config.toml
activation = "tanh_gelu"
norm = "layernorm"
norm_eps = 1e-06
positions = "learned"
attn_scale = 0.177
tie_embeddings = true
parallel_block = true
init_std_o = 0.0104
init_std_up = 0.051
optimizer = "soap_variant"
lr_head = 0.00773
warmup_steps = 200
schedule = "wsd"
decay_fraction = 1.0
batch_tokens = [16384, 32768, 65536, 131072]
Each number is 128 + 32 x the weight over the matrix's rms, rounded and kept within 0 to 255. Layers, rows and columns count from 0.

# layer 3 MLP up, 384x96, rms 0.208, rows 18-53, columns 0-95
[[113 129 107 156 145 116 150 175 134 128 127 109 163 185 125 142 111 188  74 165 135  95 104  85 131 159 169 102 121  73 110 205 119 141 132 133 147  88 162 106 137 100 124 143  96  95 140 121 162 117 200 102 123 110 144 140 114 109 154 110 175 127 138 114 107 153  66 126  90 137 126 144  75 168 137 178 170 135 174 118 130 160 127 124 102  85 164 119 105  85 106 130 119 108 170 125]
 [105  25 136 125 127 181 124 125 157  92 137 133 178 121 155 127 147 117 142 142 177 132 128 143  22 147 136 166  96  86  73  81 177 165 136 110 136 110 159 105 130  82  43 101 212  95  49 138 132 174 119 158 114 130 139 176 111 142 119  63 133 120 134 141 120 144 151 154 114 155 113  82 168 174 141 110 114  98  83 126 165  94 164 174 113  99 168  69 135  84  98 116 106  11 153 102]
 [132 186 154 139 110 160  85 115 192 220 131 168 117 127 105 102 217 132 120  76 113  62  58  14 137 117 141 192 130 163 103 187  88 142  96 122 124 160 156 200 159 113  89 126 141 132 187  58 145 149 145 136 175 113  79 175  50  87 108 197  65 110 202 168  70 111 125 165 157 178 100 148  94  17 130 149 180 174  67  98 137 151 129  11  70 115 163  96 132 149  99 118  77 201 137 197]
 [ 57 107 124  67 112 116 130 136 181 103 137 129  86 140 157 111 180 128 190 148 139  54 128  85 130 163 180 130 113 118 148 145  74 128 172  88 114 134 120 179 180 132  99  82 139 106 124 110 137 106 111 146 109 118 154 103 143 103 144 130  91 135 109 124  95 162 105  81 105 106 144 171 100  69 133 119 138 145 152  86 146  91 145  88 151 101 150  87 118 154 107 226 107 126 111 152]
 [124 138 184 101 108 118 138 135 141  90 152 148 180  95 150 102 107 151 134 127 142 143 137 129 112 146 116 134 154 104 133 210 104 114  91 132  75  85 112 123 143  90  85 189  98 151  57 141 133 145 125 151 123 169 143 144 155 115 123 157 171 141 169 203 146 119 113 111  97 143 101  96 102 173 140 146 143 109 147 110 134 141 142  79  95 142  62 150 135 109 157 129 157 133 168  99]
 [ 90 111 128 122 125 139 162  87 143 112 108  86 105 144  90 151 161 176 122 113 141 129 140 140 155  78 167 138 188 100  90 174 167 152 176 149 160 145  75  94 144 142  90 121 166 152 112 137 116 124 127 117 130 123 151 114 114 107 131 120 134 136 142 166  98 110 138 129 116 111 164 130 140  91 123  81 109  95 152  97 122 180 203 154 137 124 160 127 125 133 143 134 152 149 119 121]
 [117 112 155 165 135 129 139 130 160 172  90 113 153 145 113 143 116 126 103 112 149 149 153 138 110 131 127 134 140 104 114 159 107 118 127 110 115 116 133 125 120  99 105 141 121 130  85 131 140  91 168 140 110 112  77 103 118 123 133 101 137 107 105 116 150 168 128 113 109 142 127 151  74 129 141 150 123 101 142 144 127 150 168 122 151 133  68 103 110 136 144 122 164 118 109 118]
 [146  40 182  98 140 180 144  86 103 122 117 154 174 105 113 146  80  87  76  87  81 154 157  38 126 126 124 147  89 129 147 200 116  83 153 199  68  50 112 102 108 150 122 156  89 140 205 144 154 191 128 186 142 142 186 150 136  43 218 179 114 149 106 117 120 138 141  99 200 100 119 141  98 155 114 108 109 157 178  59 153 104 131 147  97 135 142 135  57 103 125 146  83 132 174 134]
 [ 91 145 168 114 154 144  78 109 145 114  57 143 143 102  96 134 117  86 154 139 138 124 111 134 192 111 118 124 109 169 183 134  99 102 132  96 155  91 143 105 137  89 141 163  83 114 102 148  97 196  95  81 192  96 136 155 112 121 152 121 115 120 163 132 143 137  97 148 105 152 117 123 131 154 162 121  83 103 106 124 144  79  71 149 128 126 139 132  94  89 150 113 119 117 118 141]
 [122 105 147 117 126 106 138 125 160 154 100 122 179  97 138 101 152 157 108 117  85 111 129 123  78 107 193 148  58 110 129 180 139 113 118 102 119  85 119  68  95 149  60  62 131 157  98 124 127 128 156 137 111 158 132 119 155 132 120 137 111 123 148 109 115 131 148 107 116 144 116 135 172 174 129 146 142 106 138 112 117 176 129 149 131 122 118 100 157 103 100 110 106 151 117  83]
 [142 100 120 105 175 148 134 132 170 130 139 145 122 122 105 166  96 111 130 140  87 139 146 131 123 138 133  94 135 119 123 130 171 164 137 111 114 148  90  76 135 134 158 156  89 127 109  61 169 105 146 141 168 146 134 156 136 100 158 130  89 183 118 134 166 142 152 136  91 137 151 126 183 107 102 132 119 147 114 104 124 135 140 146 129  75 112 120 114 116 111 167 124 119 114  54]
 [147  89  86 116 104  86 140 143 163 199 116 137 100 169 117 148 180 129 162 148 132 114 122 150 132  95 143 153  91 153 170 124 108 129 109 158 157  78 122 121 161 127 122 125  87 109 128 105 136 118 165 125 121 119 142  91 102 119 183  89  75 107  94 138 106 117 168 103 112  98 120 121 111 134 141 120 134 138 206 115  75 143 124 100 132 117  82 118 156 132 142 157 135 110 122  90]
 [118 180 178 155 116 108 110  92 132 173 152  79 123 138 179 114  94 129 148 161 160 105 180 105 144 154  84 113  84  91 129 116 100 170 223 116  56  75  79 139 121 123 115 171 114 164 132 165 146  85 129 104 131 133 144 115 138 146 149 116 119 116 149 133 108 104 141 153  84 142  78 112 118  66  89 129 116 151 146 124 107 197 125 110 131  83 174 112 153  96 148  44  99  88 135 125]
 [102 138 150 131 128  92 115 118 115 142  97 117  78 129 168 144 159 177 134 170 123 119 102  96 106 138 139  87 112  82 123 134 150 124 141 129 153 120 165 105  99 105 125 105 154 160 157 116 143 146 132 177 136 122 165 138 166 133  85 120 138 148 127  90 165 157 154  94 139 107 159 127 111 114  99 126 120 133 149 153 119 111 108 122 128 105 103 105 136 128 170 145 142 125 137 149]
 [143  68 148 154 138 150 110 139 187 129 105  97 105  97 158 128 191 109 189 114 165 127 151  87 161 182 187 159 109 103 132 134 150  84 150  71 150  92  99  99  97 130 176  61 136 117  63 109 176 137 143  94 127 156 117 140 179 109 113  98 177 125 145 139  80 136 114  96 102 176 147 106 187 190 106  97 127  95 107 161 185 169 101  91  86  90  70 160  92 132 146 140  69  93 122 160]
 [108 126 123 119  89 175 138 115 153 162 128 109 133  87 134 178 126 110 171 141 163 125 155 128 147  84 103 137 144 111 207 122 139 113 102 170 160 138  87 122 126 172 110 111  91 162 135 142 147  95 122 141 105  92  94 155 142  90  94 118 102 102 152 140 119 159 106  85 160 163 100 153 135 110  94  48 106 133 133 102 146 138  70  65 144 164  95 146 132 126 132 137 141  85 107 123]
 [ 84 116 122 102 142  93 134  55 121 134 129 127 100  32 118  68 171 100 230  68 113 151 181  70 154 116 140 149 152 147 169 123 174 140 169 135 180 160 136 133 180 133 146 103 109 167 155 113 154 124 139 103 179 111 158 154 162 119 129 112 152  79 185 146 137 101 120 147 190 139 133  90 107 128 110 152  76 122 115 165 140 108 121  70 103 167 100 147 126 123 147 158 123 129 133 139]
 [131 147 114 154 173  42  58 148 130 114 160  99 106 142 113 131 140 129 113 135 171 112 180  82 123  93 160 118 111 138  76 124 136 132 144 155 128 151 159 149 114 115 145 153  99 120 151  87 107 114 115 129 124 143 178 153 118  42 118 152 186  74  93  61 131  70 105 213 121 111 164  93 166  97 140 150 131 171 128  94  63 113 171 154  97 170 181 136 173  97 149 121 168  90 180 180]
 [113  94 192  82 100  95 130 133 170 152 160 139 134 177  66  77 172 191  87 130 187 107 114 165 113 125 100 215 119 170 155 175 126  83 115  61 195 118 145 127 114 201 144 145  92  92 130  91 159 139  89  76 140 122 130  48 155 157 122 172 135  79 151 114 113 121  83 205 148 157 187 160 119 131 147 169 164 138 127 108 153 145 122 111  93 142 132 116  88 108 141 130  72 186 150 149]
 [180 139 119 116 181  52 152 131 161 167 120 143 165 117 143 147  54 156 126 146  79 111 151 193 138  71 151 158 127 136 111 141 142 126 145 108 107 129  53 117 116 100 180  86 104 139 171 114  95  87 127 111 104  74  93 114 140 108 137 111 126 117 167 117 162 150  93  94  95 217 104 181 157 134 102 108 147 145 114 158 136 210 111 116  65 121 154 125 149 111 176 106 144 102 122 103]
 [137 136 118 175 142 188 112 143 187 159 119 117 116 125  27  90 134 133 118 107 143 155 144  96  91 122 118 155 160 174 191 171 144 108  42  76 157 117 134  96 154 161 133 114  89 141  55 126 129 117 120 121 116 130 121  99 116 111 117 133 108 118 148 127 163  87 143  89 136 116 142 123  32 163  73 159 144 110 111 125 130 115 179  58 115  95 126  93  86 125 140 109 122 172 121 162]
 [140 122 153 105 119 127 110 179  91 108 103 181 126 134 103 130 150 135 169 195 148 139 142  96  96  97 122 121  94 154 165 123 111  96 107 105 120 111 179 115 133 133  13 150  83 163 130 152 198 121 171 153 143 116 194 153 143 160  80 127 105 131  91 148 138 123 198 202 102 155 146 109 126  70  95 106 103 121  99 145 149 116 204 120 136 109  67 129 139 103  54 133 155 140 119 131]
 [178 146 106 150 119 151  57  74 169 132  87  98 176 113 114 136 142 129 140 129 112 141 124  91 170  69 103 187 153 180 142 139  45 104 135 140 101 107 147  75  92 163 133 151 111 125 104 155 131 100 137  69 150 155 163 153 133  88 184 110 161 122 150  73  96  60 206 105 148 162 138 147  94 106  67 159  88 142 132 104 116 162 149 163 155  83 201 147 122 126  97 168  97 122 130 154]
 [180 142 189 102 124 131 110 116  79  88 180 169 140 133 113 106 156 143 136 155 113 101  93 113 152 165 155  88  91 115  95 126 119  94 103 104 175 137  79 133 107 172  75 160 115 124  42 135 156 165 172 121 189 129 115 107 145 177  66 121 108 129 132 125 155  96 130 182 101 103 144 104 157 168 100 197 121 164 127  93 150  99 179  70 160 129  78 139 119  87 130  90 113 114 129 168]
 [115 194 126 121 105 115  96 165 198  77  94 188 156 179  89 166 122 129 149 127 161 115 143 146 197 104  84 217 170 142  85 187 104 106 162 110 210 142 165 146 143 106 129 163 144 166  91  84 102 126 172  72 171  76  95  91 142 129  81 135 225  87 108 120 113  67  88 116  70 156 175 125 108 131 211 155 128 146  59 129 152 178 153 115 158 131  90 117 103 158 118  78 193  95 120 100]
 [124  78 130  70 124 105 134 158  98 177 102 129 110 156 183 107 174 135 130 171 125 111 112 202 136  87 126 106 165 169 135  37  56 175 115 105 107  87  59 133 127 154  97 111 105 126  74 133  58 154  98 113 149 153 121 119 134 112 144 101  55 135 106 149 113 171 153 174 107  77  67 105 137  85 157 108 160 172  98 150 177 143 120 239 116 151 126 105 158 144 129 151 199 132  74  97]
 [128  85 113 124 137 140 149 151 106 142 131 120 132  66  87 137 158 114  82  74 131  72 112  87 170 123 147 112 120 123 104 116 157 156 141  85 124 123 147 118  88 147 174 172 117 122  93 143 134 108 122 131 128 100 146 108 125 109 135 132 145 152 116 145 139 128 102  88 119 105 135 155 125  91 154  86 157 182 112  54 126 117 156 153 112 130 140 111 106 139 113 165 132 131 151 130]
 [127  93 125  84 138 121 107 139 131 143 134 138 105 176 150 131 131 199  81 176  37  98 166 211 133 117  88 112 166 125 143  69 131 174 162 161 160 123 140 102  20 108 127 139 138  85 161 170 110 172  48 121 108 148 158 130 160 125 106  57 158 110 137 156 184 166 195 105 116 125 109 118  91  72 153 125 119 176 100 117 192 121  98 102 138 112 171  63 200 107 120 171 139  82 120 112]
 [ 99 135 134 111 114 181 136 131 166 143 139 141  87  73  90  85 171 126 106 174 163  75  92 118 152 122  90 142 143 191 133 116 137 142 137 108 176 138 131 100  95 110 119  60  75  87  68 109 107 214 103  91 139 131 128 124  80 136  94  90 116 157 101 136 101 131 113  89 107  73 109  86 144 152 143  98 146 134 159  70 122 128 167 112 141 102 108 145 116 134 178 145 134 173  69 153]
 [219 147 126 133  62 121 162 135 156 180  83 177 189 126  77 122 162 179 152 135 111  99 112 174 104  84 171 178 118 136 112  89 129 132 143 185  47 115 137  92  68 167 170 126  94  93 175  87  92 115 187 211 134  58 103 108  94  94 123 124  79  84 159 187 159 132 182 106 191 125 128 166  58  62 142  85 185 143 104 116  68 102 101 141  93 179 110 123  76  68  63 148 113 146 135  65]
 [113 122 164 150 131 197 168 104 155 163 120 121 171  92 177 148 114 125 124 132  79 162 108  81  52 110 120 154 190 154  87 141 108  84 186 152  97 114 115 140  87 154  98 168 119 154 156 130 160 147 156 130 125 118 104 120 121 121 158 119  78 187  86 114  83  73 102  74 168 166 123 164 191  80  73  70 138 134 108 125 157 184 159 147 153 105  87 130 105 118 148 185 170 131  78 119]
 [104 159 127 174 123 125 166 134 111 116 158 121  87 131 126 115 128 114 179 138 127  60 125  91 143 147 101  94 163  66 106 142 182 164  87 128 142 132  90 117 128 132 163 147 128 120 171 134 146 101 138 178 104  91 173 111 144 156 186 159  65 138 137 135 157 142 183 135 130 124  86 155  98 133 141  68  96 106 107 149 131 147 178 159 167  52 143 118 120 111  95 127 130 166  72 139]
 [125 113  78 156 153 177  94  98 123 139 137 155 177 132 141 112 128 110 141 201 108 143  65 101 139 135 138 157 119 102 113 165 141 119 152 117 146  72  96 115 135 143  92  94 165  74 121  65 180 190 194 186 110 149 163 106 128 124  96 132  82  77 153 126 124 115 128 129 159 111 159 131 102 132  68 160 132 130  95 147 104 113 131  56 130 149 102 156 174  93 115 172 156 141  85 122]
 [126 162 176 134 127  80 102 117 101 101 143 113 120 126 118 191 105 139  86 108 150 107 194 144 159 186 102  50 152 116 187 147 127 156 159  69 185  74 146  34 115 120 138 134 119 178 157 160 106 152  95 135 164 154 131 167 142 187 153 103  48 123 212 119 108 147 158 186 122 105  84 122  76 109  69 159  91 113  81 158 130  83  96 122  40 100 145 108 124 102 193  42 152  96 169 164]
 [ 91 150 162 108 140 177 177 115 102 138 107 116 136 143 136  94 158 127  87 125  83 152 141 163 125 102 137 164 145 151 111  85 131 186 143  90 143 115 149 103  99 114 129  94 177 117 129 121 118 107 107 184 157 142 120 205 101  98 103 118  52  85 154 162 140 101 164 135  99 131 142 131 153 139  93  95 139 114 122 142 150  93 132 151 113  95 119 123 145  77 169 120 181  80 119 160]
 [124 115  84 105 144 110 160 183 102 115 108 131 130  45 129 147 141  86 133 142  77 100 111 150 160 148 155 135 161 126 164 102  81  93  84  82 166 105 135 159  62 141  81  86 168 111 112 128  67 180 139 169 120  92 127 140 140 151  94 125 127 127 129 123 125  99 157 162  99 127 160  82 140 174 103 137 115 126 111 187  87  62 148 149  92 115 155 115 149  69  94 139 198 106 144 118]]
# layer 3 MLP down (transposed), 384x96, rms 0.173, rows 18-53, columns 0-95
[[120 122 140 138 107 137  80 147  99  87 153 128 160  90 151 107 119  96 129 115 101 126 126 154 167 107 153 131 152 178 145 160 135 133 109 174 108 143 151  97 128 135 141 150 173 134 117 118 116 132 110 105 103 177  91 141 164 156 110 107 135 106 105 132 178 111  95  73 139 108 135 139 102 130 189 111 100 124 145  77 111 122 145  90 179 182 184 123 123 128 151 131 132 172 147  98]
 [ 80 181 142 150 101  89 145 149 112 144 106 105 114 114 156 116 182 126 113 114 104 165 156 148 170  63  96  68 167 161 113 106  77 153 117 134 111 111 122 198 115 212 157 166  92 166 153 133 105 106 172 124 147 111 173  65 151 121  99 169 100 113 103 101 119 127 134 158 121 125 146 174 126 155 121 142  60 135 175 119 110 155  82 117 163 138  68 140 151 141 143 120 137 199 122 116]
 [ 90  92 130 135 116 123 173 152  73  68 137 116 143  94 107  93 145 126 129 143 131 167 151 164 163 149 110  69 149 112 143  92 146 102 182 137 131  76  51 110 105 111 132 106 124 100  90 156 102 105 123 150 130 105 149  83 159 136 134  88 137 104  80 148 133  96  96 127 129  93  96 113 128 169  56 138  93 108 158 124 138 137 173 194 146 127  80 128 150 109 168 129 139 111 117  89]
 [124 127  65 101 142 124 100 167  88 119 129 114 136 148 145 133 111 156 150 129 185  80 143 151 160 137  93  79  97 137  98 111 141  94 128 109 170  97 179 144 120 104 106  78 132 145 140  88 132 172 100 143 100 100 151 149 177 137 176 185 141 114 146 104  99 154 105 136 157 107  85 119 107 111  62  89 166 152 122 183 137  98 125 117 138  95 113 144 192 134  80 107 170 139 134  95]
 [200 140 111 104 165  75 148  93 157 196 100 149 129  98 187 105 127  90 184 172 109 178  93 148 146 108 131 124 153 176 170 114 131 105 175 109 234 117  93 162  81 131  61 131 101  85 130 153 137 117 129 117 104 153  74 101 185 151 170 142  79  75  93 115  63 106 145 163 160 186 139 110 132 139 142 119 155 166  81 151 153  95 125 156 153 127 159 166  87 182  96 119 122 116 155 110]
 [174 134 103 153 132 133  96 145  96 153 150 183 152 112 174 103 132  67 104 132 126 113 103 119 102 135 107 152 100 145 153 148 118 120 130 141 125 157 199 143 152 134 153 144 114 132 139 136 128 178 160 152 134 119 112 131 170 164 121 133 146 151 122  64 132 146 130  90 120 122 161 123 120  93  96 130 114 131 133 165 135 119 118 122 150 173  98 144 155 119 174 137 188 106 144 129]
 [ 90 126 148 188 107 100 157 113 153 122 120 166 103 149 160 123 207 137 154 131  88  82 157 148 111 113 165 119 185 202 118  99 101  95 138 170  85 118 107 110 116 142 137 113 158 156 152 166 135 122 161 174 104 124 125 109 137 123 119 111 153 139 161 152 165 132 107 140 102 159 137 143  71 124 124 129 167 109 146 136 131 107  95 139 115 118 107 176 114  71 141 133 119 140 142 156]
 [ 89 145 130 188 139 158  67  49 118 183 154  99 148  96  78 204 144 113  32 119 163 151  72  91 178 144 103 122  81 241 117 166  99 144 163 210 120  96  98 154 148  81 112 122 112 161 107 120 106 130 127 106  96 223 164 127 126 170 184  71  94 102  67 135 161 149 136 149 155 123  95 156  75 114 113 117 145  57 167 169 183 119 166 155 112 103 143  57 139 148 130 103 108 165 160 163]
 [101 126 156 131 122  33 140  83 172 139 102 113 149 126  69  91 139 147  81 132 181 150  91 121 106 151 121  90 125  98  71 132 129 112 134 107 146  73 120  87 160 125 129 172 144  99 103 114 143 115 149 112 134 115 165 109 125 154 101 102 117 105 122  81 147  84 113  67 111 144 111 154 131 166  62 158  93 123 116  84 101 137  78 127 153 178 133 144 100 125 153 120 186 137 114 127]
 [139 126 124 117 159 127 125 141 136 153 128 152  88 122 110 105 165 138  76 161 199 150  54  85 161 115 108 107 130  76 127 122 161  92 105 105 125 151 172 138 148 154  91 107  95 125 176 111 139 196 129 154 189 125 116 152 162 122 125  86 155 128 145 135 120 123 125 117 153 154 168  81 160  67 113 130 166 118  84 174  78 177  72  99  54  87 103  71  39 140 117 130 116 134 189 140]
 [152 154 134 145 115 191 106 138 126  37 121 107  97 173 159 150 124  71  94 143 102 144 103 114 168 130 159 146 126 102 134 127 129  99  92  75 125 118 128 117  99 132  46 117 162 126 166 138 120 197 110 125 143 162 193 120 116 147 122 124 142 111 145 163 168 119 132  75 145 148 117 125 153 123  97 106 134 117 108 102 100 128  86 112 126 116 113 155 152 112 176 147 135 105 135 120]
 [115  87  84 169 116 134 168 121 108 138 119 177 164 168 175 149 118 149 130 160 159 158 125 177 164 124 135 113 135 157 134  91 137 146 134 174 162 143 148 105 127 125 122 105 138 184 158 146 112 160 108 178 101 128  97  43 123 101 219 154 114 107 110 127 150 151 159 146 138 172 144  83 175 125 159 111 173 155 141 129 118  84 129  97 148 102 123 103 150  96 167 116 118 139 120 125]
 [141 113  99 144 123 163 118 130 135  97 137 115 119 130  64 172 118 116  96 145 135 115  76 142  83 110 114 135 164 166  88 141 155 129 100 128 155 202 189 132  90 129 121 123 113 110 152 146 155 122  96 142 132 106 118 152 114 112  87 174 113  91 106 148 119 154 150  76 119  97 204 202 182 196 114 148 101 144 129 102 130 107 147 147 163 122 101 138 104 109 107 165  88 152 115 154]
 [107 141 130 149 173  92 141 118 153 107 133 128 109 137 150 126 145  86 146  81 136 170 106 137 117 142 130  81  83 110 165 153 112 105 131 146  86  86 164 136 144 136 142 115 151 135 105  61  77 127 137 131  93 177 108 130 114 158 114 105 116  83  68 109 108 123  97 146 122  95 189  96  91 111 156 173 124 142 125 103  78 156  67 130 106 106  90  27 140 119 110 124 140 126 140 111]
 [140 146 109  47  79 126 172 106 119 110 102 102 141 122 139 145 100 110 145 131 120 190 119 154  78 147 130 128 118 157 189 155  92  85  93 116  95 136 138 116 132  80 125 144 113 133 152 133 148 167  99 152 115  91  84  70 109 180  60 131 112 156 118 170 109  57 126 114 165  91  69 165  72 133 199 124 120 152 101  97  99 103 152 121 111 166  88 120 119 191 138 122  92  74 122 139]
 [147 148 116 140 156 117 106 153  93 133 152 125 170 120 177 119 115 131 201 110 103 160  65 113 117 160 165 141 110 141 116  48 165 145 136 185 115 199 120 129 139 113  87 145  93 108 104 156 183 156 155 158 141 128 148 119 138 128 122  70 167 146 149 119 157 135 108 108 146 141  90 166 153 122 100  97 106 187 135  95 107 103 131 129 158 190 145 124 152 145 119 173  96 121 135 111]
 [128 133 140 145 144 112 126 154 145  99 112 141 146 162 152 194  96 149  55 205  90  68  82 162 141 157 126  69 123 152 113  99  92 127  88 118 110  99 138 138 125 114 138 164 180  97 132 112 119 126 136 144  87 117 162  68  97 153 154 101 119 148  80 122  89 155 117 104 139 129  93 163  93 113 150  84 175 181 126  84 139 143 154  84 126  99 102  94 140 138 136 148  87  90 130 145]
 [106  57 188 130 160 122 157 121 130 175 159 147 125 117  87 162  93 112 190 100  43 110  61 177 150 165 120 133 154 145 183 113 113 164 119  99 174 154  71 127 127 140 178 201  67 178 104 184 124  90 138  62 164  90 153 112 140 101  87  84 135  90 131 141  67 112 207 124 133 182 131  89 135 123  97 118 160  82 129 134 165 159 159 126 152 135  86 148  58  89  76 119 109 154 127  90]
 [115  97 125   9  99 132 129  72 147 110 135  79 105 165 165 116 123 120  62  79 126 136 153  75 156 101 115 141 112 130 185  88 129 137  96  98 126 155 142 100 136 218 120  87 168 181 107 150  96  92 142 106 108 109 138  52 158 184 160 209 132 108 124 103 125 108  76 111  96 185  96 116 126 170 117 137 170 127 113 184 132 128 138 154  52  45 156 176 128 140  74 133  77 130  50 136]
 [ 87  55 145 150 127 136  50  95  90 142 100 156 125 176 146  71 160 113 129 138 116 118 163 161 190  73 121  82 103 178 114 113 164 126 145 122 107  67 111 141  88  26 100 104 120 110  78 123 147 120 122 136 125 189 162 118 132  83 126 115 105  65 140  77 146 122 139 158 140 122 121 121  87 196 128 117 172  55 131 111 154 140 100 149 166 141  93 136 156 138  84 110 113 155 150 114]
 [ 98 167  65 128 141 130 166 143  69 123 118 131 142 129 215 135 129 179 117 157 160 102 152 144 153 134 142 128  93 122 138 135 142 125 180  91 113 122 142 150 118  96 125 153 136 122 188 120 115 131 132 123 128 138 137 128 147 114 159 104 126 135  95 151 139 162 153 147 128 130  98 157 195 100 142  79 146 196 125  89 100 158 179 197 156 156 131 152 166  90 127  78 179 165 172  89]
 [191 150  91 104 110 168  75 137 127 193 101 120  94  99 118  67 204 132  52 158 141 104 170 113  74 134 145 105 155 131  62 123 148 121 146 109  88 119 178 104 194  97 153 124 154 136 175 126 191  83  92 141 130 151 159 142 153 221 101 130  92 112 139 173  49 160 189 122 119  55 105 138 116 143  78 177 101 125  98 118  96 182 151 111 168  65 142  99 108 108 125 111 154 148 173  44]
 [132 187 156  81 147 141  76 124  64  97  85 138 114 115 144 145 117 167 111 179 179 124  97 139 145 110 169 111  87 137 134  96 114  80 104 119 158 104 164 169 121  81 157 144 170 160 130  95 149  91 132 156 124  84  87 152  80 133 155 107  97 149 136  40 108 124 130 128 113  93 107 129 135 163  89 145 117 167 168 126 107  75  59 123 136  88  74 174 143 199 120 145 115 159 145 105]
 [106 125  91  90 168 198 166 184  31 140 158 148 140 136 124 127  78 174 135 136 128 141 142 107 155 117 104 158 140 124 135 121 169 144 149  92 126 117 116  79 150  72 181  69 145 150 115  70 114 118 140 145 120 169 192 152 162 135 146  86 145  33 110  99 124 108 156 166 117 107 136  54 178 116 124 156 180 106 130 143 127 107 149 167 102 141 126 161 189 147  96 109 166 121 135  55]
 [124 158 156 148 172  80 112 115  99 190 175 115  70 145 159 115 122 157 113 130 114 143 167 144 139  89 142  69 107 144 152 151 140 121 116 169  93 101 133 185 183 126 167  97 193 128 185 130  84 104 134 152  93 148 106 109 187  87 115 134  46 102 113 141 131 140 128 103 193 129  99 173 128 128 106 114 152 111 121 127 130  80  94 182  86 125 170  81 100  99 123 153  78 166 116 147]
 [152  84  71 127 120 146 164 130 110 223 126 127 108 142 108 157  72 185 113 153  78 105 125 145 132 127 146 100  64 160 164 131 118 115  97 131  96 160 108 159 131 152 109 157 101 158 123 119 148 161  59 173 155  29 138 119  77 111 164 148 107 211 156 141 138 127 176 119  84 166 114 130  43 153 151 115 146  67 115  30  95 119 121 139 118 179  92 150  84  81 104 104  51 139 148 119]
 [128  95 120  97  82 118 152 108  95 158 154  95 108 137 148 156 126 115 145 153 118 145  93 104 158 109 118 139 130 150 126  99 120 139 121  87 151 121 153 153 221 115 112 187 101 165 129 101 133  71 136 164 106 174  90 135 147 152  55 130 109 135 154 137  98 172 128 157  91  81 129 105 160  98 101 134 121 207 123 133 126 114 149 177 121 169 146 113 112 130 138  95 139  87 107 131]
 [102  87 107  51 166 133 136 131 129 156  69 175 148 170 161 163 168 112  56 126  88 164  55 121 135 141 113  89 110  82 164 131 102 143 104 137 175 100 167  41 100 107 148 141  91  72 132 162  83 131 112 101 151  99  77 114 100 157 119 115 114 159 120 112 213 156 110 162 176  89 150  79 116 133 121 118 145 185 136  59  60 127 169 117 142  69 130  69 105  97 148 142 147 165 133 120]
 [149 114 100 128 142 116 128  84 116 109 131  85 107 145  99 139 103 109 134 120 186 173  99 122  76 124 149  69 153 194 152 119 148 140 116 142 116 134 127 121  90 174 133 133 192 115 207 130 132 135 140 128  82 112 114 162 156 120 114 131 129 146 101 189 122 105 160 154 135  51  86 170 133 150 138 135  95 130 135 110 148 152  92 151 139 121 148  97 115 113 106 126  82  80 174  71]
 [153 126  62 111 104 112 141 154 118 149 105 140 197 136  81  56 168 169 157 156  66 128 125 157 112 151 130 109 136 103 122 134  68 135 206  79 152 114 103  93 100 166 165  75  82  88 170  21 133 153 161 126 160 131 153 126 178 101 114 126 133 103 130 174  95 148  67 152 163 158 102 108 121  94 177 140 149 147 134 145 136 130 135 146  20  55 148 147 157 128  88 172 146 171 144  27]
 [139 156 108 168 106 103 106 175 148 134 118 124 143 178 134 132 179 136 156 118 170 141  92 109 201 148 102  80 155 152 171 117 144 147 130 117 160  69 192 184 149  74 132 112 145 106 139 116 128 139 134 138 145 107 184 160 124 133 145 124 164  87 121 150 141 200 120 126 161 140 144 103 110 116 155 173 129 134 158 176 149  82  75 142  96 125 134 150 110 127 138 133 154 109 132 112]
 [126 144 127  92 161 134 121 172 144 185  72 142  89 153 130 114 132 101 154 165 164  71 122  76 119 154  71 144 104 108 126 109 154  69 124 119 112 133 114 196 155 152 109 106 147 164 165 151 104  90 104  61 161 140 136 175 146 148 158 139 132  90 145 115 109 153 108  78 133 144 128 156 153 132 163 161 127 142 141 133 102  94 109 187 150 127 130 126 100 115 133 120 140 136 136 166]
 [ 91 113 174 120 187  92 163 162 121  59 122 111 160 129 131 128  66 123 115  82 135 175 156 168 175  74 111 155 167 133 165 119 156 118 149 125 126 100 132 110 155 125  86  55  97 136 136 189 118 128 122 199 188 108 133 114  82 180 106 161 138 125 149 206 169 109 108 192 143 116 114 127  96 114 116  79 163 210 119  93 131 113  86 139 102  95 132 126 146 138  85 150 124 148 119 108]
 [161 217 154  46 136 114  68 111 198 146 178  86  97  94 130 155  79  63 140 135  94 160 106  83 111 101 153 114 107  87  40  83 126 142 206 154 146 134 207 146  91 154 119 110 178 125  86 179 124  75 126 140 108 152 138 196 145 112 217 145 106 120 130 165 180 148 174 124 137 161  95  89 146 133 104 118 137 122  79 142 134 134 171 169 151 102 183 190 154 129 161 130 183 132  92 103]
 [ 70 161 126 174 127 185 140 102  92 127 134 146 157 154 140 121 135 134 122 150 117 176  98  87 155  70 138 163 148 206 122  77 164 174 163 195 164 102 154 165 100 122 150  98 153 151 152  96 112 144 142 146 140  78 172 122  64 132 132 115  97 154 194 157 100 166 196 177 136 165 144 110 130 147 116 113  85  93 106  93 176 135  91 195 104  96 112 130 121  94 207 159 142  77 152  68]
 [103 109 131 153 133  94 122 100 120  95 122 118 115 146 161 109 105 142 135 123 120 133 112 123 107 130 136 129 152 111  88 162 116 170 145  98  28  89  62 131 147 142 154  90 135 194 119 133 123 133 101 112 121 170 135 101 115  88  58 108 103 120 162 159 113 116  94  91 183 114 137 150 143 100 144 135 128  96 120  43 113 147 124 123 166 164 113 159 154 119 168 134  96 136 160 126]]